Part of a small language model's weights.
Size: 2 heads of 64, MLP 512 quick GELU, 3.23M parameters.
Architecture: no position embeddings, ALiBi.
Training: 160M tokens, 4896 steps.
Each number is 128 + 32 x the weight over its row's rms, rounded and kept within 0 to 255. Layers, rows and columns count from 0. Numbers have three digits each. The size before them is the row's rms in percent of the matrix's.

# layer 5 MLP down, 128x512, rms 0.143, rows 0-108, columns 384-511
102:103113140106080085172148107159157108148145138094074106128107129154142168113080070153079163064092083131164114100163086110062106068098085068119138156093145117141081136121128139112151123101144127121056098166041078153069088156116115103131136130060142116099142150142116082065101101138115094158126114131099141098101169130073115090112159116086127098138133143155134116103163100154135167105119
102:157077107153163134134079174055045120176126152162140107110121131106170107191137173137154154116109137188179144114165081120072122167158211137164097173092130110152140111159138109164128099117116159090145131172150154195124117145072103118050126103132087102169137094098108112167161115164090103154123140173160116181116103121145140117139136137133194124169153105165161164065124118148188092164118
112:122185116091140128146140153130158108090154174129102126122153154140183133139098177164152132108163069129103106124132170064142101129137088132074129118042115124148158141142099197123145120147110145108192126124112158113105126126218075153151076157097140163175107162115155114112081126136180143103104132103201123107134165117100079153134167129104091187118113141130097114115172159147094159113134
107:143178150074121110151152141136146081141161117143138116143139141126116159184109115180126146136146118139090121111113140153114172108193119101141154109121105161124090183134145115197178117172060131174127131118143180121131114107082141156093159117158103123168110149129158080101084107148156151141108142135122117121091170121097134126114046079100115122145150127170128159130158118139105159158120
100:086127080131128076112175121122143145160136103154141134099175054148112126125115082154151112108117157133145166091122138127156139139136082135144084076161166144068185142186119090103091095174124090071085128139082116101084143133113104189105093124098044135173130067185119092104139103075078144145142154128181148158051117129135089137107149162124108083128118159107159193106117093073120137126148
101:149123088127103201180100135144113134135119141115131143131162095047176164158146133120203090058131154153109029153127074168110060163104143096140128120081126138165141077100112124126106161084144146121118152081121134187067160090105135146141162133143133174136186090166097139155158100149122144120147112173211121171128184137181112141089148103166077071123057122110198110095143146129106098094111
096:153077109065124146094156160051125120106151181143142143158118113139101133175111098082096173093138183233113117109109148138151126128169118200102155136136112096207136115137149124125124162120099157106169099095101104104113121157090158081130102048132141081151125093101045156136166037160156144127170179114049132139059152103098135056076123166133092153176131130148104136155128126052121151156070
097:175130125109140209109127169125065082156099150094129103118081138102106125132168131137207133090101103168158079100170158116099152145098134170098097109119097149150109083127112119121099174102171167107133152129120154095127051162131092158073147141028132166135184098076123186154134159134133129141106046144083151172149098142127156079129152153180149118093102072131103118138148130107111081125152
095:124122096127210149149120113169168123077101066130104122141121089155104093161098121163103131104181144118095178149138133148132137124098080075150155053167163128112162171092114156086160108111143133065126094152155178146108143133150091165124103078092153121180084153144098039077163105158165134139095121145089157049135161154121092111106129186093101136141155151181164108170083109113112091105136
100:158190206138090092137077130150131140090133114118164180096073163075127092163151089113139117134111134056076138131153056080109122123160158199105119156113086167098100141138091137115133148104146131062103103072178147156164137078118147165130104138094129131124137119133110205105114100124138108081158168115100120179092162075158089191186126107118120099121131190133123170151101156163125079157184
098:154148104188111155127113120144106145016058102097133121142096096150120109096110197131096100122128084132130117115147136106038118133108129151142138152118142118143075107104120109158126125130143124154133166124121141121128138110129123095156116180093205124139111137141125101117086138099115114075086098079149094116210073101113075175123082128098101148122107108149111130146099131117150114172145
100:194086040178154093083151167171109134099142112197177170145144111152089121138115090143088140147146188187074163105109123176158177100135188144150207076151059125151153090116167091159138149138121131126129113097111104119115130097115094144122150174093078118154155126165137104132156152132178090118129122087176150106125108096160093162137154157106202094098148109108102152128122153121116081122164
093:168164169130157124118178101099096119140128090112136132096139106067139178136161157127130107163119079125148121146122138135176115135094108115162155177116116091143205117106135144115146108128097175168118156124120115079146140168109141106101090155103083112060165093115096112085100077078144168108180117131180163095185169099137160126136077169141042152126096094139151087155074089117055122133140
100:119136145118138144075137107095169174099069080122116155127111104141162155129095149161107112112152060070089196131091129134187143152144053128140182115124095148083172137112152125152195071163143145161117166076136107096108150160172103080115104138158091098075145137085128105115146144093115125119200122148157107126152068166097086138138112116193138111088214109106132167113180113078128114114160
097:135106138141079052114126095108083085088097076116117089063110121115058071090132125160110108145143162181132147132123182102077083151179117121068134131089129127149083068148140093131097148120172122109127172137135163107095081141144127120112124086172133077136160137178123060134116185119128132066157139185089091134078190123134125061101156096138164128117135103095127110068161122116141108069115
100:141131128079162128153086207102153153107158134134125080170161172112138154220098153104113178146149173122101084144069099118126097159164124114092134119112098193139164166161170092107099062138099172157146135136101096188159202179116161157113122158104153062158141081093050141149132160127194114205169109126133159071102116100130109105117151120122071137088174145110130109201173152073129150132159
100:233156116138157115157145113081157149141080124147082131159126155124138111143175114185118100178122116155141160197118194144123120129129090163126180138141173145116132147125098071142132097145092141151139070094134126151120180131104128091107122140119108093137095134066109122141114091145127140150089087137078131071170169149056163107174131177125045174093093088139089081111134189125145110127133
104:138126165133141196123083122155116103177093119082164143147073138151084135097155091174061080136114164084117067119143137073138162126112119103131098183139111151186056136149126166151139169101146131145124094104135153113129103138071105180170166168166116124151123131080180145158181148109149153147123116133144067172123103110152093067172136136146096166061120179140107181068118109173086039131146
093:120144132072138095123118075110157136071147133152098083111107128086139165064082094145089137140135092152164125047148171142182122121120160134168130087084170169164122142138135086101142141114141150135130133135159163153135116107133173178166105159162062066151115091130102140069164078128115084089159097110154092141180115118079136131149158160175066062104155158088116126118088144117068106160110
107:139083135127126155059116130141112118063080148098098151090104150088139170135135161177141108096093128095131135085106128103156095098151137116122083114152061141089121162096139077156128133130146098093136117076089083106122157137142086176148113170112093050114141144168075143139107163115162114154102084127181114115107129098128153146083095119113117107095083167162163140110118098151166107147099
089:113113185106185041130152100107120098071108141116133178141107169181181166140121155187134134124159154107130110150103132139196097139126145110109097133095161151066117077158137099116147079126067140119121107099105174103088113103152149101114146165072134105140121168141117153119098142125101074117166159116108156138186123145137112151088143074103065148107117091152113124155097113133149131179118
101:117219122083082129131124090166129145132162157044073120082139049115108173062134139116119144089152097102112086155092129123185084118094082089146114105082130115114130105125169129108134134105171108172131122068154213128157135085123145101149140135134108088118113104109150105110106096134165116108150131073156099101121146116130087105080130082115118159116109096156101113087068123179159109074108
103:113162166195110106118153147088115158062113151077127105114142119199077133143187163120120139133149161089141086161100135090175120108087168159086128104109159077074154164088088109163164132150146114167141090167143119128089096116134137108151110132114163084048159118110083150158128145162113138132137060174183151114124162119102115068149121161185073132178016111125141092165163066129105132085092
098:159184148160140125126175156136135137121127156104102147106160115071136117172138113065114134119119188089119180094092107127141137148150179157198112047118120144119112105109100141148137091100145137120093120073118152147183118116141127182150095141091112134149079148147159114153140162142131186051080134108127110147095103103147081169150103150105112143140135191166112113115115102176113168179139
097:152176166176136145136113127161188110124100096150122124100138090067129130150142130125109088106140129085137115156110087112205117134128094130211112142157142142189064185147177126118176151122084137101085094171133126159111192121121112137140153109137076128166160123149098147074136209127143118137179136084109143208147091164153078188093137079154114092144165160131136095075130091093140136140132
127:098130129140089132179193092135143089110171044162139097128125090088182148153142083132114091147134147211111145132154100169108176140118097074142093128131127208113149089113101150113109136084104125192001149133193112140132163068112093125186141170079107154148113105117095133142125094076121156175164078179162153177128148106127142103105101163115076157135120185099179143176115086125126161133131
103:096131120100083126138177143129101122168049108065136151106131116096118156085103090185121087148118094159165170120105125118151133119178176070122083134138124117160050133123171138101108114078145099143099169134102095120126164151184090170127197148185103113124181102151141069174165155121107120112098067164131098131119153146090127133080189153132160189151087110132087137105122120116144162137136
102:067123142112056139118124117113089126135112136170082163105126121170102068155145112120141108100137166154106106038100094100109144087116084129098128056118119143110168168121079178063121084091131125107114140157111124172132081078125128149147068148084067201124101135112098044124136078123120193099155141130157158079101166115175118133074162128117086122128141207090129106101143137141116078111117
099:120112106127119124153146119104152114056122161137045096131122117065102105100101116120112081118092160141189107103154105160132132164119148109134097114146157086106140076087094123095189135120132134135093128173136127110080156140071145130102096165143128140144103104124105131112171144086120103149107119117175124159188124089042129158164122145174151126197132116161132114133049084144071172095034
095:084154074114103149151170153158193176136151118116110143163160101106159095097170147127153129057167095147154089148087112129169175181161118130119131147090165083082108157135092082126136190123088133124130161131083143115103122118044148090126155166093136113134084157126109128160115125135164093113128124089125086176116143140150133090157133100148149115159113094124159082111096107218156174086155
100:125104133083121102082094146098104118083050206147154084123126165126185130127155094127158143118111163157132208178136115139121140137127214154149107159104107136088099091108097099138149128111127142192106141112128157090093096118056130188154048101119132168086087137157108169138125181105093147129158068129188137168134094029159116120120065110075138107143174166145138052110076186089151121162120
096:090100119183093106149125073107116151052055104154094141154111162130119148141133128109158154121143163055122220150139118138190096121124072112089125183137132100079144107081130175134134116151091113071158101131111125100214177133164128102083156099085111123177110119182146185165053163121144103085159145153140094158115154123136177144140131141153117125139138112152077159056118109156123152144156
098:121118151156172134103121129122127126144167094083092181127094150095143152153115109141211138114110144183122174137124103146129162095146155124136107121101103118094115138189096095154108125128118149123116156043068111120176148103105137092170139158072141078116104166130125099147121143078099057124162129079143101193111142101124107139103088093141065131099110172111103118139030098131115203130102
100:204129166130088135119118113140105107119074123107100108116099089088072187086130149148134135129103168166087164069138177145132075159145116091076108149201096132146101130163216136119125134091139150141108151173159113138073175162098119147130176121123126140139121127171130119169125123121144096102123101125076123154120127130116116090095185116116162172156081079131119169096154113135127150186064
092:184155124082136096107171181103130160108147147125121079136066133122143146182131105127100108123101175109124090156153158176141074161111148061129070066132116099232108163083163068164087099165173133143132131144123134135097116106123115182087095149133143195052096139133152135110156086146073142166173111127086150111081108107141121096124078121063138188070171137130136114060165103147150085127120
103:164091102154134093133147128104159166144143096129164151190124124111142066090148155108132120111170151076096118158076155176183117134086197174126144116104167145071108168101130141180148093142058097120148057132102081045129084130139152104134120105101134065061131082070098133157159155107176071084091104071092103130108175123153107087150102100083108205157120123117163161144157134147174112198126
110:210151164128158079138135171127105115185144078103168094106151103156113154125067149137053133121120141110175152111086072088115118128054110103072168067126138161133157123154169123111128133163099110144124164121068185145082141070168174134116172139151205070197101156106138166091112142073121195145089148107153164107109119064097173139104129102089074156096147186146161102129084127205086134127077
103:092140142151084139142115120099182165097111093097077123184131117141142077145110128091106146139143132189132190096170102055079128103102110138130170118139138169058093150119125123159095071150135101147138162133083115111169126118177104128119056117131143167180124132175127124053085148107159117190142095170157205093091128170179085157083105090090117056154114178068143148084085088115157102179071
095:121138188142146103084140143136115121117116090126107181160123089114149117113120121134103126130173181111073143149102183116150127145159146115091187176127093113150160160111124133169135162106146113099095151126098172100114097056134087149097090143138154080128144124096113089135115159100176091157156126173072093116162197127142089172132153112078038174115150120079179167170188166081140078143109
095:113115177139134104122107123135111151104103103026192060132087153147149138131112120150128169123117091102203138102173152124128105123108137145099137128147130123125115111139131162126145116117152144091141096203165061160109124107131160181164158143142137124176145142075146084085149195105147117178182166156164184127159101087129147092118171148036118109133136109154167117130137163062127122070070
098:074146114140132078107091176144146157090082135159128048081124108142148188136166141177138131068154154076112063151128123153139118131188112140150148144130156117124124103120116110157159093172059147108140068093122141146102115071143126118130124132135135070072100113109081089164092171133096115107139116091141083223141137193144093126178082127125100199090122113121165111113133071052152124132187
106:093159151169131125105120109128125118209184179141129103118143103114167170134120127105122180124109116152159091131115110146136113137131135153061084114106168145155085165174147099128121130071112090159113134122118137100093097110164136123130134089138178124153186104069139067115115137106115112132131175116115137234129142148123096156107181113093176114146045082122177015127164112078092096063108
102:148084138146161107105152145059122151119092148138128107110104086088112114148074110144078088158093145133158057095110129146100129095097159153117112172151075183146077126139110163192113150125120117126093090104139126092141153175113170113142164164135124066124100094117051162122147170129131134160106088117107120151121100132150119174085080144105077088133115162121128101160110110151085134126084
102:087152099160133116164123161152070103124233073107106116111131100172121136123120127127161157107138153100132042109117134139111160125087105133119161108160132139120125121110082094149107112081121147196082157105116145126100117124133126159131189103124124157152117165121119159087084248100127122151150152114081136159094133120147089184153099132150042082146094155126117035133120131119080180105127
096:123093068099125093148124158135135086128130158121106152119047072102123172117097136128087057156083090103120115107070136183105119147148099149095130114113142074104158084100147140155106139147096160122082117160112114113103143185152127120103114127124103139088156098134105097191176109101114067114079105065122097163159121099158146124059112031136146069114190105112131142167133134066144151099140
106:083074135092103134094065060178071094075129078113101082092117098170074177076069120149185131104086113100142121079144124125125118109148175112128139102141070116136107085137156161102133123127204105108106097165150097125095099173117184087123127133110176055061166089136171092104141135067135122096108129148153111097164109126144148175100185101169148086149134103122102107089159077155126105062128
106:181133084119126118166091057116148091123108124120153150149136126126134185098154112122057185017124169181098089115139131196149096133130156116133107138151155176138113084148122160116141103158128113125130141106141138135115165103085105122156131139149132157115117098054091208119122111102150083086162132098100142109109116094072133133148119171156143107163143130124136161139132095158101233162163
101:134090158088143086103114118109099063170130138125115135119104136133099130059118094163077122175121116134160120096161138154067157066058209151144133153098157098177066093150103078119119138080099135167135091119127122175134123115147119121134145123139128117036139086130109094098127110111081157088109128131103057144203129101115099144156128197102113123105106177113129133090157185151120093143055
099:179144094079081171150146095106096105085108082084123067109092119064090150138143088166178106150076139185137118093130186138118145159124055190079072094130131205137115166088114136137115126142155058077103119105104150119143143154048147093117173112144113144065142110059146139106127093117128105226132160121100111186142089148172140190149147079135085187152080123123108123083133148115022113168154
099:135128114164147138096117133150105127121135125143122104145126119118157125218130161175143134072084116077150056127187147098111136093095108115123150140121112142113142178184160110165069124110090167124127111116094088155164119137111094124061113156098114088104135125119167152127168161141155108093140103177064145188100126130140125143108108169079104255059175222134104170169106108117105153170082
101:109128114121103139123123103166080093174161181168106081090138101153120129097088155128182118141135107147131144146142161116120109104133189155150137086084129142184087094089127122124138146138175111102132067148134084143122161092094115142126165092143088107127135132152126094137138225129104149190107106148115073197179150084165093129068108154176117094145120054152095134089140143157175156138125
101:150095163158115130116131147096153120103119112134089155141112115162166137162124146176134137158143139129125122136067176074144125176138085149115133125087168118115105139132139152149108130173101162115160062148122131115173098132113090141087088154158111070107095090124126179091176151167146092129153088102162111139128138118110188071080137047146128145129115177134092062240133170131110079150117
102:144192138117101123167182132122158195111138132100100084153153083081191133111178112151170153138172069151118146134156152129171155114127103166181121114154228169097092135100147151181130091127090153119131128085131119101159075119172148129173075150070128161087132108095142150123125167136152127132118129128142190162159172166153126160114107145105097173168155160114109099143190101123137115145187
096:117069162162097091149077127077124117134138137108071157117139126182130139158064176129148145095133123054128139158176150071185124093145205104158078096132122107087163107185117107097182146123142136158165081176096146132109091141151126156124099124114097139095131126188146136126067116098107130124134136091130108088153138104107134138113120042101139112102115115129107140115189082124052142180071
100:108087105062114130093110114119096139156161099150122094128101153093107159113102116100126154152125129131152122093140059089100175110156084183126184130136115105216182107094144156111047136148202120137142119089159113174129121104082140101096092146129121129072137110171141137075122167127128191145070142107095124181158094140182178136109113119188076110098150114114077134087115116110117117157199
097:111159111128177063113110112219115083144139160149121102114170164150136078100085175126142139133145065108107146110103083159148132138131117108110113191064108172055142113162140134113133082158077117114148077044079153143124114168173148138079159156113149162178130183132171164150079167134169117134103066135073071161118142123100106096105170164092098123132096166112115097107106125048113098177134
097:176109160120128117139120044145117115182152104105094113130107146111129146165125128139132130159167127205085143153091089122167140114160108107166123083084168200118132156202103110084105067121137073092117141133114117106106156128075091130111127138160134179115148169096120092081096151120126142063115144177084131161082119119099161110188157100116162091099124077119124133113147166088136094013132
103:174217144174129097119103143141155124160115136133133141130092113142143128222156129150114139139140159140157071122116148164126147147110155187162142203153161169109055133063135155175110148114121116140113115126124155140139099173100103136136132153114112164109077124180133153086138086155093123093145131127064136113137152138125157158164125154082083177172137167106087146127156112138070159112121
099:141157124131072150088146092117092116179126098137107181062131069110123112150061136100139157102128078122128079159104131177124155133123117162151127132143103100112122122102083097133134112143106058180121164116116077157104080165124139118092068075141146165058085169131163119110073104084098122078196121119110145079106082177190128171090053115073137095096167094137174108086077102118129138162108
099:207119141095142141077096101153157118156098106103119100145151144125119103118119156142148087148112067063158105125119144121121094114089141104135128149168108126156112087103166130175169115127158130068180103148119056060076178179160097131103127142099167105157133165154080060125194112186157150133124130147138123093150122114160094165055183101092171141169126105096057115141110126106115115134089
095:103142098168142091129118155155134180110088159137087072176138160130128110224124108109129148171147097175129105135108173104124163093131067180107133109196138138028142118092174140180179122122131172088149109153099099117130135113123191139084097079086158132098094177121071118151119153199153153118159155141131159142129152138112176101148108138065090143130127123133166091111172114129174110196092
096:118135121147107112120119117133164161170191128113114158177110137134118159140150185146127106080158102155096092113106158113115088151082153138080157139132146121155133148169092121138130133162029089140115159084064155105120117119136131156076164079132108055092161082118149122094118135109142107123120137119115150040098149117129103080120092103109217148086130124118150125126088120125064148090141
098:158119142115093127180168133124173137112152110133196109170154132132107093153125157105138143148169157124101117136126185121108138068121113097127111092158119142120130173129111186132126141159072086111155148102100192094100061099146174124113195132087141092123129083122113102191127078139145170119109090153125136051061172124126134108114136145142126150170122182124174077115170136079128153188121
103:160110152128104138160070129139114094140092125129145129152156174116168189079135096071062144183129110146137186136149108188130175128102164080101130122161153081145157122126187113140187173134146096137183099154062102165158137135110091176134145144143163062092170135136144118139153186161137136137094134164146134089184077123131117087143116129161201138173095100159134168092144128053145151043118
110:101192145127143119126195171121150149146127182175094115107088101128132184147132130094135128136129097138175128173055138095182088150120164048090110192154161181086132175114074111152155111117055148105129115139154157119081098089202129152100147109124117126103103118124069157157170162144094132133181101149153113170110136165121128083127089151085191127150193166110190129152106143145106193129123
089:176095075131178154090220137082091110102081126069079138095126114074151128170125183136076101170123098021189165110064119088125069135120137105169094101099064148118147146029163145145170066132126144092135140146128165114146132174122095104182145091122123179106132098084154119144146155154055140155126168120166150085095116160113145072143084104173121141122105154148057119099126111094092124122115
101:131108093096142160177155113178134149147114128138165173131073094122143071195141117111141129126124105154093121102144140094125074127097130139031108130149137120104147117146161119133089126112114113100130124146101079176145115188163187120093106100130182099122108151136111157127118193092189103163133165119086154163125126120172103127067143136169138133097136103104125116139103157173102100146115
095:164123178141159091194109136132085151176064113113142151168128088126155121112135127087151186176137136169113131125160146154104117108174132132160146102117132088129119110148091103112140060096141110145166092094155115157119149152123150101119137116132153098074158087126128105142143112162100096185154175118089181115221146075039166066152123139164119125176185086129157137130117126103089158113115
098:122137070074093081155159157106112108150139137090137156162173158177101120093128146113133145088133087094125109111099109177120174107082085107078151067145099144119110111088122095072093182107179153159180144183138088099056128103140103110150082115094119137146194132106129142085108181169177146073104116158132153147144119132137136134159134141119177184106102064132096127166161068091151133055144
101:145122208042153121173161130210177151098186121145062151189145121100132185057126127119189057096148178055183143163117120141098151086102140160126115122107157139122067134133140142145161132105098108171129113108144148095133147170108145125140164123167086089124138136071152150125163062148123068154114099111089112127114130108133130212143103083134138146084117106125104119146187154109125119107093
099:190110159162083103066086091112166169100096082060163136132129104160099163071150147168136135127141118150145134136083124153151058165130123132074186088111149152068137123137119143094060169130179126165098142153129148164106161159176161161114111137110060125162151129091163156088092099113173117039069166082128115107152167109083088128092100067109126041165077129124098109144120128135087103133162
090:134052120126107166127085142102140148168102141149138141095094106142108185140125122105110197089110074139146092108110144154128087121095133146151078097085110097154182123152115074103116151088150086135142122119113099150125078147116065098127115113092157125109113152064121111108144118081047110056159126143130138122153076106166127139145097124103118114104146132164109147136066153119113102191089
099:107145102161121106126125103188116098149161094122145116123096117143107165102161131170153172099153111143118125145153067144160135095141118102161119105132094171134115098064148103155143189187139125123087158176087085097137160148083133144186201134132143170089139170132144084092102215087185130081127125106152149125179106109130106239138126076104129055116125098174165160090120120117158102192166
095:127144130115172153141138133134094164097064194126133104164119194101103168177139126104137160096125147129136155150112119116148217087111165160155139120140117189109180184109121140143184179115160150126159150158136140064144127126126087158102131170140168128223133126101120075141116156207131119185148106092145142125154170154157122133169130195104169122091122108129153134154100124097150164110112
103:100119110122129201107138159109142119157104076131134126122138116152105156103137098160141089113111178130123193089126122113132126131098125143082148125057111125145183123157134136166145137184190124181109125132149126143152128131115147092106139138128111105172152100070123119146156171099112153115076139049154104109109126162208115128135174098183042101127083094132141112153058096125184086224123
103:110134030122124129113139119132135103132094165128076117105129131129113138151127119127172141137104126150075161081141109148115080161078180115124140167092156125127100123128142101145071104095110137151074070105158183154088168112070069164131102090118143140075169106152145102113113080152102105122142182174144109155109168152164109109085125168119089165090107201095111098141105169117132040167055
100:094102106075119122125069136117111129072133117168165144099071087172146111084139131147163135083108133085138127137156154120133078104106128139133100141107088130102161073091144144099096135065120161164078076122068108148063165093080154111140155170142093109102127123124181123155158088085128154123140154138163088134064083097105155059098034171123116165101084091163134144129127092122077121133160
107:098132159134133150044107148047060134122143137188114107113106137086109102160137123099121117184121111106142146123178096060128111130110086137095130116074139162129131150124168079154123108131183135162112160183159149103117123116154153070130061107137159207206135161106177140143101140126110130133190211131124119046131095125147168146167155116217097157122092117132171117115133138136110111125101
104:072140161148111115125121133099110071176139196075089099121088177099136167177113130088193095095107159103110121120162143164130191140120129122159088080127117165101096115102159128112150165146146158104184098121116099113085131137099059099112119125135066064108120159156147125058102112191140132127079090166101123100143139128123135169127113109175110090119062036120129137076180120177204170118100
095:149129120122134111065145136183114101136130141111120174130112077145141127147093192128182112164102117094140135138128110124130162094115171121149091106117145119082116136082067159143105090164082141136158110068100137160135185210116084184114121108116154148080114145099138124118125171092131112137122093127118110085161153098090162150135082135142200114130089111118138149124195185145086115134109
094:229144178089160051086082153132170122173047098082134178144174070171134061111094097155128142175109112127153094143108126158121125104118095111155117089071096146123142078129123179098129131123090146157098115081116109103104157125135203131127140167127100054068116108117110149142127127059198149064148170105133078093200083088124158135146174143075153128140134117124092125055118125088124054106146
098:157106155113177093109102140142172201145102114134099180191122101115186112155122080096115117121161099100085143141094146139096046132136155125094123120156187116124069104147114086118101118141098132078153144136097115138135131158161124092106124115125170124097143096090083194123162161149165092162107170183111132117147105116148103153110151125110230101137167175090134124156130123099156119112192
101:081047167136093103082100108104142098121139115168118147105093166084116093140118132138088181155104113156078078095113078075092186090102120100116088124117112115126116127079077079089104120106147137039127100123093167137177109128112071190169132163157117107185091166117143123086096113154146122194131119101136117135099083151086100168124083121124045163117086188133106137099124096108111110108118
095:119135161102096172132132123102161140096125172156139077100096128194146125133088068137138137188092147101115163082106135142149120069180096068111115077138090142175113138080053116156144118160155117130139137156116132119103127103138141167121105143142149081121096136117088088104081105129110140112149119122115110158062114089102174114068225070112171122124164188171174127122096117133102157162183
093:151094090141124096157041152131122171121135104123116109117147105112158111127095089098210090173125110064129118116117154041130134078111116133147102088052133149146110113118107154113130184157112128089115067105128143126125060132087110118118138122142148102147122125117116189106170096109089104106121112127122135039159084161123118071137103129172133117154161103124080124179098114086135077097095
098:094143101179143096114141104116090083091105118066139121135118131170150155132146126172134086092109124164153123135109107074126138126117124120087114103171143120132144105107156143113111155161131065104148108169116070150126186108143130123145145127166110167155075125189087089110127035102117083134166142096163139138139085103136144230072132109080113053108097128103121102104104097109075105115099
090:153140175173108122141198144157144176153113133121114141130131154120144173139106135104165108099098150134152178119123148120101154130132156106123131120137145146181175111099203092071127121138136133173123183192107163167115130087090123135107206100137070117080126134119130111104136069134137142124206112143189070090129151099089158111115161195159129111132087142120138169102123170132135094119122
099:162099145144153067128127150131099121139117175133131070085103124124152102166160118132135122181166138109137199090151136145110154163135122116133077202096126158167089154159125081041077113177121161101178116133091157146103183135129169121124122169119138169180152138129117091101073168149099091090134174139108171102168176176133149141105125148127084140139146179125122142136159161122178073049103
101:131155113098104166097143069128135079197104149159131133096106148117057185142138101128117083132097169143153099149161145160129100142105210136100080088131086121119089156131095107120143155115143091123106110139103174145143128182097059081120134112125150114125139137070148112123123102092145097204122073087041172155145153142108123127147107066123180101092090111129088123128101108135174133091095
115:175124190064064096144115078106125134163130144140150126158143108095126161169094120136135117104164135146118152134132099134201132188152094148101179128136154113120131103186103179192114090042137080169100170114131115078148125121115100161119123127171108141181126139175133154183155042186175101130132101120154095155096128155166158123103172096123134131060149169134115087129105122145131190159183
100:098131116145089134120078083130139131159178143121141140138141097115132115111157182139112140108096140100109110093127117103072154138144106106171085111103125120168075179121145119096148120100174073164115166133160134171098092148119138166137104118131120165143156132109140120077107198104132118080123117081147150098071174155180139114141097074172170116067087132073136134103203128094102112122145
103:081161144132176099176094165131108174150176115197115081157164079108164155141108156076136119098157090140165153136118141026074121160100131129171087105056131154097110120176110058191165085173146181110132164145148142114107074136151106156095110115112102065165071141134147121166104155155151108139071127084145144099100137114203108123082037113131169119167135122154128149185141127074124102130210
113:147135126130115066106148117162167090104070100169147128107101103103123116137087116144120114109116175115138151120129204114128149127096093118122086157144133092122181146168153141224192138114133116100102107143085126047127110167080120168119127174096092140063089103130142062135166143121116121079113130132106121142142174117110102118151126135095073179191095134123128149161161173123113094164090
098:078145065107115157124099087123087118138108142145144158128105184113134148107177132124121112141082115100145077064118119095091165152118159184101071144107123148164102129145153157087106146090129096193134113144110136172152141188067172174113168124136087141145149122176092137128163074158144124118099123151145117108149148092123122170095052095189071133126109102117192073080135091104138129110091
096:113124116152141118155116133140107201146133119173148093121140098087142128139105128108087170113184161069128185110137134169138147146124186115168135188113127098150178063094067092150109120068139161086111037179119086141105156144101103100125095136064139053092128144143118074128123102136114151144122151116158147177156155117106083108124139124149183151069091120094122122175132152087092087086129
101:117110086119102154179160172158157146163151150122076173128162121132123127117145103134116122152173119158090107123087142106145124154128101117163153125126162103120129161147124081128131140121155114169099149151137202040125131045128111094153158100133120131124113129110135080139097144070189080088139100143112104083090148138122120133194153147120155083109110127114057167109112146118196105164186
097:092063140144119109113134135140127196113133103085181221128158099148124166111114130151116206129130149084171114127112100132079116158109131136101099044112166127115178126083089141095121113123170156132096120134143100098079159136197186130097145114089168078129160110134140133116100158105112195053122156176212169149160104149194129158122150164168099060128120153158124120130118074159094145071119
094:116086166169054143163071095123143121103171144040151147112114147124129138153106100164054174127147110134120147172135156150120089175153198129126121166094139143158120124101109154126103124128165100134123150112143155166166116111118118175105118110184180116157181163100143188124127050121090105107145113140082096030128157140148127122083108159175120123098158180110129111094090094144166142196165
094:080105176155073131072174157119104092208067134191158127134094062123132110091097119138131127140118089094148119085169113111102106133095181079111186107122103078203105131133084104072130126129151079138160129166158145150091122060152114106116090122095141135176157111056166110129151113151104097107111155121092110137173133105137146162090164109103184159187107087156138153145162137085122125133070
093:099134173132112139157125144106106182126088106113174092171197165137146102146210148163119186134170119123144147132146136159168175157158160115149101144097144153068180146164057108094160102114144135149140166119135144140111113110081122125112121106160196124106138083106101117129126034115139136184144087157115119125190159143138121110134171146134096058139164167110186132152170161107215154090143
095:129149112162147131066195151137128096160157111150155115094149096103126098136130189121118147147124179085086174083108121047136138113141139143134070147107121172152035129132114090106123091128189141181141129106094032097117152063083137108101120143125138076125077153160104170151130171103108138038142116100132096160090121135128102085103081150147166118112107107142177147157109153149148146060161
105:156140134156169121130133148104143137143186141123147110118155171212129113161164115086078187093176163227149107145206068050143080117158092090172128118073125142076118116133108110129098138099107171170070110083144149155106155149149166147090117115150160135129145144060147126046088128138123138164103125127127151089121140095140163177088103112177143093131094137151164136127121117163133107121113
101:127136107138160191101048169151119163107066112146128148151109174109169128121169120098146128108161078113092152121094151155108113136145111154132114107114175153124143164068115143122113136115113117138110064137138128088151112132095128139130076110083156072106198055070138175085125102144100114109124165185152159118106108106128147157187089121103139140092136135088024137139164071087197136198151
092:089131107103164100104078123154169107178090083177127162120123126142143113143137138137175133097114156098104084112134118163125133114180100089136123175134120185069190110129154188158129126168146138162142143047106140110159112179081121164130186102155108162164163165197166091145119190124126123117110177127146121122133146128131160146140075098118112166217157186151142120113123165134181155096161
098:093104146117071102126115087182158086164138145139147159095107102157104085085092141149124157117126171181132135124130149070128112105116122058078113087097076108091161118135149134143131137104126161106114121119088113141172138095157146121183097206116122109088110107131121054176087098105153112094122101097152155174165068114093130125126082056091135167174077165143128153132101149096101117127045
099:126143105155139050100177133092102166104104065174150182102116114160104113106151107150124104178123067203120127084119100178140143086054101090154169170108127126156155166094112063170133099162121136140124098120091109170104134150152159116178091196098101152085124103173182126176127152103171118151101111072084121114129089138123109157117108093068099160115114159139150102095152082155100156131117
092:097085087197135128186116088165146186176132154146114099102160112154138104093152111144091143164131149099112090167082148061171157121065132112135119128153141103102144108144128076098175122179146103197146093137129152206132104127111097079133126044077093062087081083149092064127160100116101151127121145117132160149114108124190102194084124100118121165063132157088118112145036073134108102166108
096:145143118115151130159173098117133155090150115147106164120121118156108104089096124137138172131135092141191034154151125103113091096105147138148141059120158191123108063175136145103089088169125101153153153168171097161122093100108125134123122077144120100114152150121182104107096119099113174095127109170151105130082132126123130143098179142103126136129110185088090086131074158104092111170122
089:146154149158115133157134142174124092082163187080081119129159118148149126079121079121166093114165153133174093099092084109161098129117133087071074105089164166136088105148105097107116103132192114140135130154148184132126157125173101136078165097136090088106125125153117092109139132127126127129135161067129134158138134148068156124151122061117123148094068108135123082107089155190134119116100